config.toml
n_kv_head = 5
head_dim = 32
vocab_size = 16384
qk_norm = false
bias = "all"
init_std_qkv = 0.0395
optimizer = "muon"
lr_mult_up = 1.45
lr_head = 0.0081
schedule = "wsd"
decay_shape = "linear"
final_lr_fraction = 0.0
seq_len = 512
steps = 4468
dataset = "wikipedia_en"
Each number is 128 + 32 x the weight over its row's rms, rounded and kept within 0 to 255. Layers, rows and columns count from 0. Numbers have three digits each. The size before them is the row's rms in percent of the matrix's.

# layer 2 MLP down (transposed), 640x160, rms 0.145, rows 575-618, columns 0-159
080:076094157121100138113096213127088131198173157143118138083117167195191099115123117113164120156137163141116172119092098161093157130146132146140116116153209087111157102139171072053110178073135186124086094116105096131148095073099193137142131103117113124154109202107126130109070124128141133144116095138173173110074119146050116138101148107093123145120195149077125150142161143143157106159116138157213086186114107139121115135119108138092100104168110135144142118100115116104156083122089143
093:124116132152119122081184127125123133109147117140167065188134134116148153193104142175076126108136146125116172118080151116095156118134076107154170172122173074084124099167096184120121115139094121131208105199149135186095094134118179169168110174194115117157118122093125095163068155211131145116104090072112184079082096151153150120114155093151108095115120119116161135139121153091077112115151125139155154146089111060131112122132081164084140105122083084091176155181134151129088095120166154
107:162143112106149145094095161165065109153149113124100169058163114075094123138091132120113137102155166139119128153163132090127092146156097113163124085170105094167137121172014107123145129159099103108142094137105084113109110150182145135131083116107189139095106143104180153103155072154189158131107181139166154074137119123159097106121159101172109134152136109121110186134172185117152115134110163109079196126111107120129173120099167198047107069159112134104157132145172169115134127076141065
098:123124160119108027158128074128103147089096098099141170179111153129129127144128127174091147107181133169126154158174084101151094132135144200142123104118173180138100201097123090110145108120158121126161110131082117154127112097117145160156078129109109176157123183103056099133097159157116098138091110083157118070129180056150146162080085157072141129073138162147107127142151114136125159144091105160171156117167125119084181188159130080066152134108134137105152133133135209086111125148108073
111:173133107101109144133156153143138132113118140123145128165117099127140097112126120127138135118084078116123067144052162099150092104049100146119157174152149079127093225097150156171088155131111177098070166111154126126202146156165101111157185120119146145123124132147147073142094143150140157107109179120098158078114102105150131086163146178116100113130113163064101179108125076154092177175089126086134152131120142137143081132113097106138062193176087092084173110125178194167135140140085169
126:101089132108123104113150153117091106161097100124132194076122138119100093095063127087094189110130117111147159107079123175130125138111210106158128010154141183203131138138184179121122119149117077087114108096160104102153131137133119130092182103120136138169090159164087168090115139169125127095099102145156100141113123171132115118161061085150156106098194158164133092128188146127080133150155139127136129191134164117082148117132088133087158120171137104103167147107157194119194106125106100
110:058097101141156154130169146085102222068170133088132060131176147131124120139083144205170122159120100136102150087171117088205134128140159159133153125125163106118194172111151105157139058110093129153153103121120131114116134091117167137102131108103067103157094088130128104080107085148152053116165113102179124137107168105108112155148188086146175109084129174146094065170150099177111118093121175139167149114134117133101122139174087157106129119127151124145119119115058173125095149135163161
118:123137119125173140141182105101136119120121139104083126119056066171058113071127176127111141128112138133170135088156159116092124075188163107148148140159113119114181146088184159087105162088119111123137137115137141108147159133127137161124128167152120084085123124095130075137186088151156191187121118101137177068150088132155108038113146143165125156118133153051168130102114173119106094116127078111212126200101118109149191146108161112095113130212141120141139168106129079121110110083121148
094:096160130127115120101155115062139094146125104140120111131137149108088102154155104134107114154113059152116088093113114131090073162179136142158123096102185190134102127166168143124145095141170121126102135103161140149171129095078132107154122125125128148096165125107170116153097118141175147072102091120199136099149158126081132110092128086161140166146183165068112081137138146089183118101094053205134198108083112088169138112127185132096067127220089101123153166140162185188098154109116147
116:205171139132091135115044082170130145050097095156125118087146120201101177113140145154122152155158122131172137145174111155140156118119149133127182138136101100135137108102084177104158145095113094154171107105121118106123090072128085165139140116046136104150085135127073183122126109103144168149134182139036098069088096140140086117089189144110154118129142137146120123159090102136138102134138111122171085157169145063151125086074092133119153134105192158167112122139147102155158150137206144
090:125141150145115078099111138181103153156144114112158076132086185108130134107095114107079137074111140133085098131112098084109136102139169074149082075094171149161108119154129144142134206165140156105110164223134091135163145157086075093147160080093128133104080093141150113160096120169160170084128102096116114121124130080156149117123170197127112111147187096157086163100183145123150147109192141105184125131146169135136129153116101157149085176140110080101163125092125242117138131081117130
101:165120077176127156120106150168113141107076128138132095072112102089141098141134114108167106113125083113105137161164128099112129143151147110136159121132119135135164184109105164137174157100127151159169142120136127208157106132146116129096148086169138073097150088092102086139112150133122102160139216076123094131129157159175150183058171119124104129117082146073157075131073119079098118133124140167186168143149162165152171168148065159164077077147068175180107098091140135117130106138028112
102:109117183121148156113110090111096139147141197133139147124097162115165159172101085148178077109094155093189129116128166141120128108132140134114139116066180064136123091120088126074186159097167167107107103125110090142176132188148145143187148115179079073099143133152133078136165132070102128107143102187140118097139146079163120176125099124164065160132134161105141148144108127143220114073139150107102076136073155133146107172102082171119108117168102159119092107133097121043162158133083136
089:197183165150116119068157190177183108142142091110148177157101133165085140121127125108124095158188129098137173118142095148136142123147125089115107152102176093083139155160135085170134113101122106115124133088118099094115122150119176142124131186149150128161077082115104121119134162112074180111096059110166172080089135141139128118183143153120095093101146121099165123141149109058155148168181076164204122082091197086122094142113129130167096157137049111084080135103158172126133121099081128
126:155168126115167114139108108104096085106167109129187125126145132158171128107059164124104153127129106154152106141124142093136165145067090164153132117123165173172059097083171041138136169144126154177167117099116115146110135141136131135155106146141094114084152125085045102130051118170065104129123073095152076115161146155095192149116135094150119152091065116133153125120126117112147100160167150138171112053138182138149118126141082118120202070165120108152117209157136132177121100167133149
080:125142114211090121095122103150114157141145110148107158160154132114132129111099119135123082126150126131118184086137158075100170100185123116153166130094130099172133102150113144173090102058152183147172083179131144096148146084141153114113134146156111116178100101093130095163082029117125089133155070091141077064165152094099131206128175126146159106134068120128141113163104090133071191128148107178120140096132097154149126134191180136134145150050135102157149101141124165130072096111154171
114:113139132112125142151107102134121173144199147123183111162112101108115168085140120147164114110107140182104109099164148125171108123137115098108100165145143138081198088182129113184152070142151128098133159132128124065075147121178144185162118194077082130115135129131112116111148185143195139081146126105130150172179142106075130105196152084135082092118145124151092121139191072063093160158101123161094108104123157136104042168092170114055150115100123145148093081118112112149103102096172135
109:143178152118120166092156108056138166130190159163163095096119110058138136130075103116155098128122136133080117076099149065125057087143096159106104077142152172170115109147106157090125183104147082132062126090188081155092138142152091109176185129124055120104178137123139101141113160133194154127127156118144154167086100110128123091170159168137139166151088138144136109096157180134185050104176122138159173088158169152156167148118117153112117081145115106071109166125119149120123112134113134
117:096119125133091146153039103170110179082195078147080096082171137150169131103187107067138098116138107201133183116143149097107104064082109141180063129155116129094128130175137085151178083104154146164128131100151115138125075128137093125101101073161084085137161093115118126104144177114115161107149104142143139131119087125168141104097143148179122075113118109099109146133148128127102137138122102187145134066181131138181172164178130120120108056189147187151123185135118147170135121141123159
100:129093130113131130130110136135163157116078109132143170093129170132143081150135076124085124102118085056140054154109160113137163160122145124169107134115181137085104121136110097138126157131143136125169121179178171181074120130139157147186112102132112095227097127061148097187127085157133127133154133089110067088150165113122125131065133117118182157066137089149139082209094160127162125099118152108177113191113129166197128109193122143099135109120094097083122147156139177087102093163097124
088:114137131150206135126095170093061100103163158148102121133109169103139156122159187169207116103082138132133122137138127098076083136067184166088111113135199118110118103067101161134151101139125112094084151120113108097132128090159143147151151116143117110137136064161138129127146136162102137138123133189160135120106132061148153159084151083118149089108137101209143100195095126130201124102115111065134068141110134168127104136132207114121130063151175109131126099159094051131171173144138111
097:195138144132164113107167117192154153158071166060077125153087142128155099161194096171101141147108134127117178198122130125109109094130129150144133141150128107140097110115139153129169089150108129186115117141172153180135106201158111100137102064143113198207086077130093151078133081146149092115195100159146102117152182087128060126074117102151149129118125093124074135109083152116182149111130128129085143134129096137097136148069108082111146124138107102100054148080109114165137130126176109
100:192202163115122131124120099142136110198160095095172151133157139114207095181141090168155113110164121122158088126052122162068176088118124100096181149092122106154121160156139189095107090110158087190127088151154164068093176119097165100127160099082150126110105130083130086070149166158135130094096096120139144162160150180152121174109148096143128113090127129132168130111140115127084136129131145107188099121135119066177096126107095038152090117149088126165116128154141103120141093082124161
048:120175133134132172129141154106145133107068158161128145160092136140127155106074165180163112078162104101112152106092203195107176109146118143106116162115132135078145146101147187171152079149100127123103094102119153162085128130083115144147148113115163137126094161143130172131065125115110108125198086133095155079079116160141148144115178112095148108127098144149140105072109138138112216070130066113176096180174129083137136134118161059121154157163103102121074082076147083099146214141099142
107:092156126107129100135130105201131141143131133109130138132130080128131072131169168128222053055115115158100097169109141164132074140146115190113122143116124109144147123145166112175123168117088156092077124168226151117124098128130081100114162120155154097150132122132170152112092140119127156110124191142091183065108091139127122115145106186160123125123124136122168091095145093129142116159154161128089130136108095184151130112119142117141048102146083074085116184042147138110201163075130104
074:134149149169176138105131139142129055154056128134114176117151098101065101110126089156127081127144092110132136134183135124167178116156100102176093072109093143126138111045100135109146149168207124155157131121136117136105088175138115088103046193118179117142111099114140120133166140167155118172200095131083119131113164141107188093132140143133108137180146146119136078061114128129114103154151131118177087146164102168109083139141149153125157088106086160077095156167162179110124079114170064
089:085158120131110099159139163158197058168088157134144132187155113204097141131138128168144086139154087136125061134123134108092153134101101089169099147127080140112151153137114162094054188160137165106123112094170091099148124095137155113058150153142114194102168081120138100112118190133133157141077113137137128086109207144078120217109143191111121120131100119146118150163070142133077145131150112075126128131121175138114092114159158119131154153039096111153142153102158141095120146088112090
077:133133132126180157183145133059044077159090102128135064118178096111148114158128150098119138085090138153140120198073140167145091134082169110095109108162129101103157149076119110232145067184094115145109188146100121145144163123123134127128115132112096137130166132175135122130165145146132055155085129110135114148145093106132159166150106091137109098096112142115085118115100100098122084197157181138108164074163139199120127146086147168170120104148074084128127145115126206140148148106107162
094:108100124143146159098120126081077128113161114134138088161131167095115125177135138167088128110094166107124157091176097116134182143185203129146135101135149092174069099123134129147153116175109145082197120104144148155089161166108113150169144108139153088166107104131104098074093132137156082116105101092095116096087164076148107158122099136138108081112139082097190118164142167182128138162110143077206129173121045106133173138141116084148132149139055072159150168136073113182113170105085161
107:103130165107130105097160160129103064102182109065061160132115187155106101113078174153110138092121147112128201171130124094167144138114075134129124064092071119104175155113096158139075157143082159181144121121115112139079128149150109167154139110103132134177143103126119148103091143070112184178134149131151224167123109129070098106102138145139104125123149196057129167134126104197100079126125131127149092135149091139077102146110133160152104135100120169124186126088131169096174121104178169
093:127123134138135142083133202151049099097090132071178123081123108117145110143060131071097143155120103114160118144169106125143136120161194155159149115102168159096110153151142123095179163136107153177121138086115109135100130059138184136170149134149140118147104123106142043171110113112099136069166049101157162182142091110168124141102116142098082104150146131139070131166154107157145178132132099088206098142089155151129169102129124115112137148150117110214165112191143076080088131131161128
135:104116088164109143187139044101122102058155169105116143173099114109061133071148069132081156089099124150074127155093170106097131102138127191133159146075098142150126099098157155114101123132142176091136105089170150132177087150070146137145145171169122124178138110155178109077126127164168202149167150165141107155156086094110103123115121118123129199145197162109076137154098065171169128139099141097122124152142170050164092138143120118098143114153082161128133110098104125143154119165136113
089:135122125119127164054099155129140083128075098124085086169203101152075152149102157155144122102119097067143095070081136137157158136156169116177091194084132080171127109142130126135092128071102061168156112151121113157134171129108177089127169113129150132137071168121163132119127095137130133116178147129093184129119133149138082103107109069157138128128060134145136138129138125125115128103177167152209158204139119121166089150188092137133119081144077130098159116091079107159116190173159098
090:143185133068157125161163127125184127143068107084122182151155115117114141118122203162139101111136162135071101145121168089146116123172162101081137083110110140176157185164140123145162120107144152138124141147173160162102119162103129121108057085156056091138108132103131076128153157181208180167111135107157119092126086102147129101122114123197126096128128093117081090104114091141098148167100047103160182125141155136119136104136160072089091180067132096137092103123160202118089118138133106
100:105140110139141177137163118157123142165105083167099132060132106100132110167129131137174195167130122086130118109117121178167146157161090135159157123142139114104088129131109119143138105119073136163116144133091118146091101157158099140114087133105120163060100119109123159118210154075169148151086114076118156154093173081151187126082179036094179184071143093079118191125123108125160097134106084127096129154094101113111188125119127157114147094184158098093064156140151108162205110145172102
101:130079151080104178122124105120198108127110102130073118133181142134087091116114190115106095149150079099156132089170091142146112104149169181086098091117127124142099176132128129125153147097111113079063142186141138197111188148136087194179176114132120096139104083151122083168107131141148143140115154075114188139108146117143116107083094101164119127143093122145066138080070120150157176101168136107195162140139132132070082136106154133076119156120174105056166162122154174104136161187120129
081:100130130131165153090148105144136201098155061095108146156128075105136104095103111179117098165164197122091112188127142128171086127129119131154099145139138142131125176104107125134160097091144148116180108155150099145081140120134087117118178126151070215143079098096129135109075099140142100137146113080118117082108132104152099115155162115170139109148090095167113132096115089132112209177174067143145103114138175132135128124137119101042145193044133121165180125156152219134138143140093161
096:123118100124147120140210089098112125116170140090077062131095186104156120163155110096099112059102103097046148126166114125117127098130213151124093152164106107084114195069143129137123103167064131149082118113199183151109144114113111116111120091178151108122154160108118106111142114109141151173168197139148076105103143116168089139159138190059164148135163151146130102172148058113115111152172147106199106141137157112106150146181121116136130107103090108136127133158113121135188109133122072
132:153125108195116101156148101129102096125159115159114098115121161126162084077089124178120113136119144074119183178114139174107147127163174157105111087080130153103120126105125139094139124120124125101179145097170138169090071100060053161159095194123090181154142121125104120146094118188041077183125143116146115119102110049114137132168094129153109126099121109108102164117150148135104101120116172104148062157173135101192154115088158090137174127141132119204119124150204154126096131184167118
093:171111150157111114096136163126142123098121176137111194146132144118102116105130058160085167120108097120139125103115091161105149123139188118204141089119055146073111126180095142111146175107122117106127156125112088113144119105093146191130155190130121165135163149141103090131074160145070174121113187107123101106134067163139201108180091151077123115081186125125171141158164173085156114158146099117162102110161139075118095147079190145129099138094175151112191135106079135117085144097062100
093:148150126079155106115131099097154133140132125127166128069112195136158107108159118131171063084173116173158153127159104133172190117114122123200102175098134084150132140130106102152178065062101148131113156057124107115078114063148101108081156157122113147145164123113125119077106122102142141087141172198174166149129086111125136143094125066179124142143138132124137110140090056077124131080139185153130112150163133146162115104124173073203135055166107116147120177095153110157101121107134187
076:097163112109174155140161146172148155117113121136120150122162176113134128150095150078117152090089098123157092128092149166120129121137127056199093140113160087091121094107110114198045161130126120175100150116161163105126124126101069197118136071163149142143133142059112122158169123124138141145168118131144088157197142148120074111174143104157085065099182154109153136192134142076047147111160147109139157163188099128126133123081092137127122118144100119122141149143175117114041095064090154
095:142148143157126121172046214121126135119183116090084121139146168178159141115158132101102148081146173137087066139111185142124197116156124119148117183117139065106110121169136122156141164093183123149112150113068095148156170181100144113139119102103141097130155102117176165132137111056170123191113137077150105190106113152087115170170131160091131100147161134144199130099128111098094141161109077112116115097157138132134069086124044111144111115068106129169132066143128132132071126116118110
071:153155190138162096170149110121187116119076155072085121123123184141082107131089183107124191149117158152100093116149114120123078151090061155130151130091121132172125164146141127125098043144206120109100177168102121072160136100119084127124144101100154117121106124196146136166191150106107122198142114177115124160077055092150115163141138063163147099166101139123098120145138162139105122099117115155156094094118143131074152129101138106150154093140142108122112128169072192142087144179067154
# layer 2 MLP up, 640x160, rms 0.227, rows 576-619, columns 0-159
096:125156163133120103151085112084087169112117103173119108100101132143028104105171115069163125137123159083102153156165103138163166158157154124095157121135069141164071147145135143114109136134184101111132138106143151088135162135128122152101161109114136151156141114154123135096158100080151128130185114209140072146110197126138145132167076088167163121088128148105088110066154119184182177141106139147096094123099125194135181154111142099136060149109163127160028099089126067139115165117143086
109:080176093114134106128139073147189067141085111102153102137071195136118131130179167135141109147186100197145187091130139114178097113102089107132141168132122136106111081106152120070181111114119161146104061126136120117099116070147148069125158135120159146135154100163102175054067200125084109104108098087127127108088139163161096113116125141143129117098159156122170135119086152141132156116162163168127160157063131140131151124064159128204109160064139100129178129135165166137151082135098157
099:174168131144080093111118182109179132095100134116121156188072156085097102143148106123154088097156097129100136124119102117116211190137167125124122102163151126165113128101132095144153165137110122073151087179080181111100153158089203095130108154110144150150122150099139101170122102069136118106078068122147084090153127109151125153164126131131148184122102202072090179141004105135140173159167140075146101102104105139133144134154108138094130113131151118124088200155146147097105161111130150
108:115123182165138108151126124096183138087098156181141107100153107128090116142109130083132154073146179116176164171082149182137110131085128086164119171165133165111092112048104144145133117083137129128133189189156146116158159103126121101126142156093210132086102158137125152165140077152075104119127128165102111201176104177074143099134100172137133113080083111131135169115080154158111186148166119155128144099115101103143051206098128126095143127101172119084099101089079137120133089089091123
128:113092162134154125171177149112166151082129118144107228064121109143115123130065128101114154159119127168120142088196129104158094135135119117198114095159182157117161190084130128189132091094111118144129151138172101086140092159193129139071093094186146111097178103138143100095121156116124094150133154092133148189164087136198058084071087119168116111163135105087161161119193127111135130123099115120069088109138101134085089144076157152093128146146095133100140136164150144145142075128130138
100:125124071082052124077144127055135149109167106146115149174107106095160157133174109159111156117113025115117153124141125082135128132151123173209178139130110163186088113176130155134156171147130094102138089064113125163149133091118147163163128100123095127098111158169096139149123145086140161083094175136124063148155103183095076125187092152140122159087093127134160134099136190140154169143132143157125080132147072133153122156133188093190115100104160163065106111129104127077135160137105109
116:107069119078103125122127067149128136164071129140142115138104100068125196158132145108127153084119116149091153103132156150094094149093198142133126131105141141150142101077139149170190087091110165102119145146155159107172130108122146090079152077125140164137141153168128202097120093157080136157130140156105125104144214076075132105136095132159129164094126103128120142154125158182145071184182141193165150143131114157077080184131091117156185158096071097172172097119084168108090123140081112
092:151125113160134156146121140181068127092121105154109078057173092072095113084105107097152114150142149104120135135157135126099160144120088100097087154143047079128075200076169146137091100117146155117128194105178144151073112145116189083147126183089111122153130111147077102126164133145152174146151103096113168178131119120045150064084166180098122117109110151118161154084144083103133111174121105166146091133121140194171149145099104161164158160132158124184151182133145150154139093130101124
109:098099133078187122138093137142128097069129138079158111185098081127077057083112166150129142139168170130092139185121097132127198123125156090126109119155166093103165133099117040104096066178095187086136156111117092169060115114094153130134109142149126158090121151126115198147165134124109123111134134146154145056189168124081114140095105118121186168130078170146150128086128140108121126105128166162133111164149137103144183125180144092187126078169139099175166125111122108168101150124156090
086:125073092136198101141114115085167114124163159097131089180157144104137099115151132082181077137131094125111102153107140131123146140152144158153137142149174162087106111117135116180124157172123067179122128176101108148173118109125126132139147108065155133093131083086179126169104110147110155213131104133141109153129190191087112135067111144167075075138135033157125147081122171172125097034139098111089119109112146126143107087154129150138149129160173145124124159069085084081126149185098141
079:183147110132116120112110081169129222111126217136065119141099070101110145109140139091156133077155109107140194099139101179156174098100181128120141129126117141144090185092153094110108172065156177126086162142167106124146107093131055186137157082138128180055110109098146151168107144124170160110153164081117171123103093160143098144076133172130144135114108119125140103071137121139157137097130119101157131074115120073120082186190115137161118133092155148121106166107076099152144143087117126
106:143065133098119090103155133143116150192196094094111123093137154117119125136169089104209116112097102128101065176161109075127117099126126147124171145123131104100096153168111108170170180149095087157092110181044132205125178164107170119144133156110103082102103123143176127084150119079118149152136054166124087107105120212147154149159149111156074115090124172099129124094107100129184160110146170147111149114182135147132104173149101169147129179176139112112158112097098104080115122121100092
098:082098142114110118117092096125127198122142157158088172145138137113173110109115162123183136095093167106110140120089193069141057129123116136103135108155103182099141096101144112098143139091139129130185131142108167125164107170175161107135112113099127097092168176117108144101139109111125123102078193087162097088103101123158128083171117107076152140077127116121118160255118094137170136068137153152132137092136149145163123177104081145192084164143139181063124123107095158152115081132171157
127:135143092097130118127129137160150174084131142107117128130190120108120128076139110182119090107133080179136151143089133162129068129125104090132119157152117174148097096091161092144091154178137157164179160137072121156189116157109146183078086135107094176115168150120187099138146131091109183156062132148165148129092142132101130168118173065096138148155116117186151040133120093109127125071082153134124135077081053122126098177128135166124119133110079175150143192119096111097154100070173171
090:153107113074148098168171152122154097112122079112146095112063104177203111069138195102149122165114118134116107143097158127178105141107102082128165123110104082131149156087130094143135165142089110099037129104154123085056120102149135059093161129087120109127124150153190131180156144137069157210135103156150137112124102109149104111111102117138098151164160122138162183124103146144188130116138155155188146094110093142136112119100069136122131151137153120096143203092130162219150083155103143
112:164149069055132104158160119151149154141163084093091123179167131169199079117140177144090160217113104144154165110140116103120160156151140118141144149130089180129112099146129138094152140161099095080122092082164164145200108085148106120129113136099141154091123132108168130080185167078104130112146137142153185195080138041105101104127137107142112106106096138122093159098115147085102166148133132072141136103149141099126132151160184064086124098080115157056136131104152143073093163109153126
107:115101148067120125183073134116157113220091112140133165108086136135145165067158059151087146125131095138126158187138112139104214103154127107071105106147156103139187143086121140101138125124120136108106097129167135191124142104171133121146050151152112097152131117160130108097158115118108120148123080147095114163171124138113147149142098101096118051121174191069113136117098145146157110201202144134140122072160106145112125068136166114102087174060092125092178130151142123171155122171137157
106:152149119076098062132175115103154140123061122181066150184165102185061161078164128148129138112160154113127096091144100177156157105138168146128130182139076151120119120150098090112145144128193090104153135167104139109110091093145159215155136180148066123134098105136114118114160143148165134105105153090155153095099126135101144148086087124136109107098096090107148146113100160053169122157116120107171150161150105040142155143142117152065128144131109193147104098089085165131091203136107125
107:111176108169101084133105173126115175129167139131099102109073102096161158101173119155112095092093171175138187072173075098106122173138123114169159134089088126157096114159121118106127137102099120128132149140063122075203152069125142112154142168128125126070118104207112137094105120133124069130167145136130133163077108143149144135175121134131145119163184155103176092117211117110128121153123123161066082097132151133082151101097140150190139142161106176189071122154064090095147163098167142
097:117133118126134080168108097079154139162092158107132094163162123139124136158123172161136189136159143122156067099104109093126117109077097073082086141171146107115132100100094164107149127129153143149196087162137112192096136098087129123153158104162174087094161065174098139147161178118097103059098122163143129142057095106089091145125165168188172098094164113171147081124077115102148156113134152168154128189084155163103125121091076130123128179077122168152143126117168203133093138077129140
095:104138130112150085078084077074118095167109113064121203120074105154147103116180107103078096172152112215155082066114116135180105183098149099154164204131112112135149191166058161101120094140066131144119156155099120113156099103139171119130128164083105125112171155153063104096130112126108182170122120161154110157146125132107135125154122155083125181120134141143109111150093172138143179179088169096132134111158185151074081126094093131156109164133093139143181165112124149127132131144101121
095:102103068129139112066146147144095057184138141108141160175129148096158159080086109081190131130144140165102182110120156098076087095127119181120110106090131194140074175124155128105102161045101127181143118101151142118124119125192126112117225090133143138104087138159122100093136136159103099115134146112168130114100052117138136130156217075118145120153145140117158127100117098097125110191178100157090139199146091101124111072100103177154115143112130113140121134121135141161144144174169088
041:154136108150160087163125143149103102095085142104118111123129137130107135146161091077147171161105109152159126110117120136099091118123106134126115033124068135134138120109175107119149115148128137151161118083157161095158133081084037116112125129089201140152158070124155141137148132115171165131147063136175088110131168170169139078110124171139139211160087085171122098104096103178199185089162146149103122157139090197114100072098088103123208118140177160113075101150142130152143098091138142
103:122117124138127104100163093158105186114133144071077138160148118076111090172113118134091146157187172129121175042175164115126152132140124101110113146223119176065143134106138133109160149157122095166167095077174140117141136141103121134134088155178064146087140149118123148096106081094167125053111092144138053133104208160149089098088149132129139135094144118159127127156179151155152117085141162111177069102172142064113157145130133134147153074121121109074173110166131103155136077139134097
069:147124082134129148134192130090125152058124158140149113144101146097095191186063102101113081195147149129133122153174094168196117136110147098093135125147106160120147123128074118104107182151089174111134155097165177128133128142220144160128145120098101074079101084122064132143149142151192140124143163134111164195152127114117092111125135130122107148069078136129158141086155054123131129099040104127165152112081159152137140152206120134102137139082089105107087173086135122130116138086122151
080:151117161143146090156114128109239105133062104135178111123126123126141173103141087133147111156135106167110154162160093144145154154113213180119079141073160110136103129094120130172178153179145167084132112177110143091125116114136141155136162107134141126139099152099103078116122107057133116140142092169155144050106149163182120073105111176117100174156092150151084161139140107102124109133052118096087103106097098069109119121082197116135181097132124169160111106141120142173121181071123073
078:134118100140145089146197154136203158154113156115111160111125110133064096179201142138108105142146140119120126171148096101119102131130151064172098129175148161141142047071156118068073145152170142127211127116165113171100139153126174153134108103155153117156147209146149100096165135091071126135155167100100123118111134140091137110123129088123113167093146080108149054129091076143163156156127087094131186168085087137094097163121141161122190088113114133097091164085107144161095099092105132
094:148141113086195154047099120138093150149103086068105129194153131108114152151125121174126145151119105136104189112139098102146101128137181130100155125106149150179113135110126141135190093177160129136203086117116145101127177090138162168119157143128131147146141112090184140145131126136096071140079189185116105105083080144159156114176125119158131124125133180095113106130137121157083115124077099175078183090135130145080117130061190164145082080110136073171117168136080145121094075105065161
108:111127158134170129127130105163143134121147093097134092173194176107135074151115119108176138120078179099109118128151118082092149146095097146139126173173110116147095182172162145125111031127136091155139150073155103122155141131091129132078059128116045164181164146129105102149149068171084088117083142167101082149109160155135112144109132096113135233124129125182111108092100163176193076116091162157173146154182110166097147093131131099117168094119117124091128127142167100111138158112100121
108:101090152141147126139132103158085133132127112138109069123135142146154103142128142082160119179141158135113090186150112142185130117104066154108156127057091093090142187098126142162083093154132174094138144089103070096166102133096163109189154134095130128134137158144138162100183100148123155097114118072089148149163139116139139172048139152082188127097152128123070213105074104169156084148160148166168163152123159121073105162134093085076206142116161110142188143132118095118143074139150097
112:094058132105112132140179069103141185078133155057084128110074094160101106096116108078135159147170111140056149106127175092149107147109142117154122129151167138131192106152201126120118096128150101162122111123181141163119070092068143089140137208142135135139132140157137122085144159086112157157100106185143049115127119121145166162132061077150159163175129135112102136154156128145141141147124070089127121133122166128141085158173085155153179118126120135158130068155143109122083115161214102
091:109145151073120059122129113123115102116081116116123175129145148152094099135219132164111078117160078094106119135117130137146089112124144155050108119099118146175129142132166130107152105131201110161085124149160109136135152092100138159083141210079185179087133118152069097129110173149114146134160092140119112111091129157092172117173110133138148140117112114134115133065094119141146142120105104135158100159154128208123153056080157144181111098201078112138170136164129117058151202168090091
090:135140155103163176115105124147134110135100134072122173143165166105144175196139172106162112084103103115123133188124112129152148143156098211106180112142140109157088086127129087128172128131172090137152122180138116151105088182118163212085086115092121118147106155050126147156159065076150130121160174126136115188167095120152082074090118101106199153063108106106104135093130063090167159114117119134138143120133087097152156129122142138131076098165097183103085091156094163096162100137101109
101:095074149126143126115161126128140114143077084069160180167134118116106158123084108075086078133125127117126139179161187150117095157120128134109078130085132148186134119103116088124129186103108092172110137164134133103116139158124163109146155125150134128153149123160125092131093091156106137220136132189106130135152086158104072092128057126130153106133143115195084086125131134120089160049146167145115117114144156144118201100154139115119182198145045190141157094169138094172059104091132172
102:178132138139136037078120144089166114143115094113148138082090080124131140097139091121108112195130097115156178090128136153135121137118085040108160122122154176152165156126121116201116110143090120148184153084122144105117121165110113120100082108086143080110164191147140138109154192139069121121178128168165129154139132112158147056164129145151137109146174151096152131145153123130060126180113083142091108119134175118074091187098105155178175169104135170171111133123131120127059069079164123
096:087132085099128110137138151077097105145112181160147100099093073122151159124177135144083104162147092161163127131144119123117114146094126167131142170122067092136153150141091153151061119181103083086118154115108135117130166113135091135114104167092144129090161194177150092142138053139087079099131168133187063149124123167187133110122109209131139117110134098117149091154125149129166072094106202153203113153132089147136061170141103128157113174143140160126113119072177069122176159140140075
108:062111133168136047182122091089086175108090143168096116089121130125096199089129111143145118161116102177113107070138157079147120078109094079139173089168138129163116126127174151127123108122116117176156145137147135214151086093107061060110133174125160140176131145134137127110132128124112139136172073131129117065110175148110131126172107152147108124163132139119060085071148172099157102132148057110097139122160158136168138138137148130067072132155131173165135127173089150191147162170151136
131:138071054104181123146079185186117120135136123116149131148107141119107158126124166200144192120175153125122158207126117160157119152094120119138108120114157135185147180084150115141140086114087174068133094089153156108098072127097090070185101149107126148122110173139132125136139138207082157150105081122138129108175180140096140116161148117098118157110156086105129134161096076123107060102142145145148083082154078082097138080134097073139138105114176153169156128110184146191117087118140139
091:095133157146213124209160174186092085180133108149151143093113106174096183121111122103099089160125072182121113156127061167178071177102147159137197074086143118127132119111119148110147094193148133080123052113126130107176108108162138130143124122147108134153120127101158115101155071165156120120095123175113160106080155161160159166096162154165133112102114082091099119135067088160168132098093112139153170094124071131130183136132099144095116076136125138133095077164131131144115105119091090
098:080099136179109137133081117158145110149146159101212136106111155122164092158127136123115163138155141161148191176131145142085101119093114103122132130066160174107081100088158067165115169124047159096122094145123192127157136116108083095124088081150190145106100134135126148140161106137080129156171159091095118137191141157166120169156194123149175166110081122145177096131161136138170143146137081118079155147088054103128064117147122107127124121063149093097064142095142155130183112092120106
078:130147108155112144133175092148096119118107143122101078154114122193105071172129181080156195152089096124155158076178047100128112136152149196102117146119132108157134163102094127142122073151080159072147103167115134120136125154175123110172104132184074130128123179159152130085164093110114120126131120155100126171131139114094133135129084121121150166145128095117164082044149186085167154180127119131108115085091099170060114155155144146224130067164146114139138158058130122132116106080134122
105:064131107144149142121076159097149189114111125134099085138112191153122142128108107116131141137121181175209101148132071139118079145201109135097126108119151140166115080145156116163069143118134107061068163121073112146104196151146100123156147166099133197120080132139100146116175032152087085087154082100128112112099139158136147140151156178103130191147128128105149138112116125172146106158167094106106107135129160158159139103093163140079173133163120147059155113107062102114167120142090175
081:132122130153156114168082194099099087150170193104080127119136160135224134117158076137132116119133155154119158068107148091120196151085105148141123106196117141105180062084108130098174151158110098158090072131084105167137132117149130151110070138169121147166189157141115157118139095153165071077075137155155126151136116137107115100094101177118145207124168154111111116140103124088101068154136142124077112135083136108132080124086161115137083136150126200164127133159112049141136104119140131
096:126177111153105101135138155054135137145049123140120097185109157133117135144132100136108118130221173163087111078119172150123175054154136113111141110115143152139079112074132128107095116112089152115150104107179130143177098128146168112091117119130113151151140131146121078183157143114155061150146081145155140170125139150196104138046061129133091163111094130144124106085214133096150146167158197096163097120117158126146092158143080121142162150129149053118115182087099097100156086130132098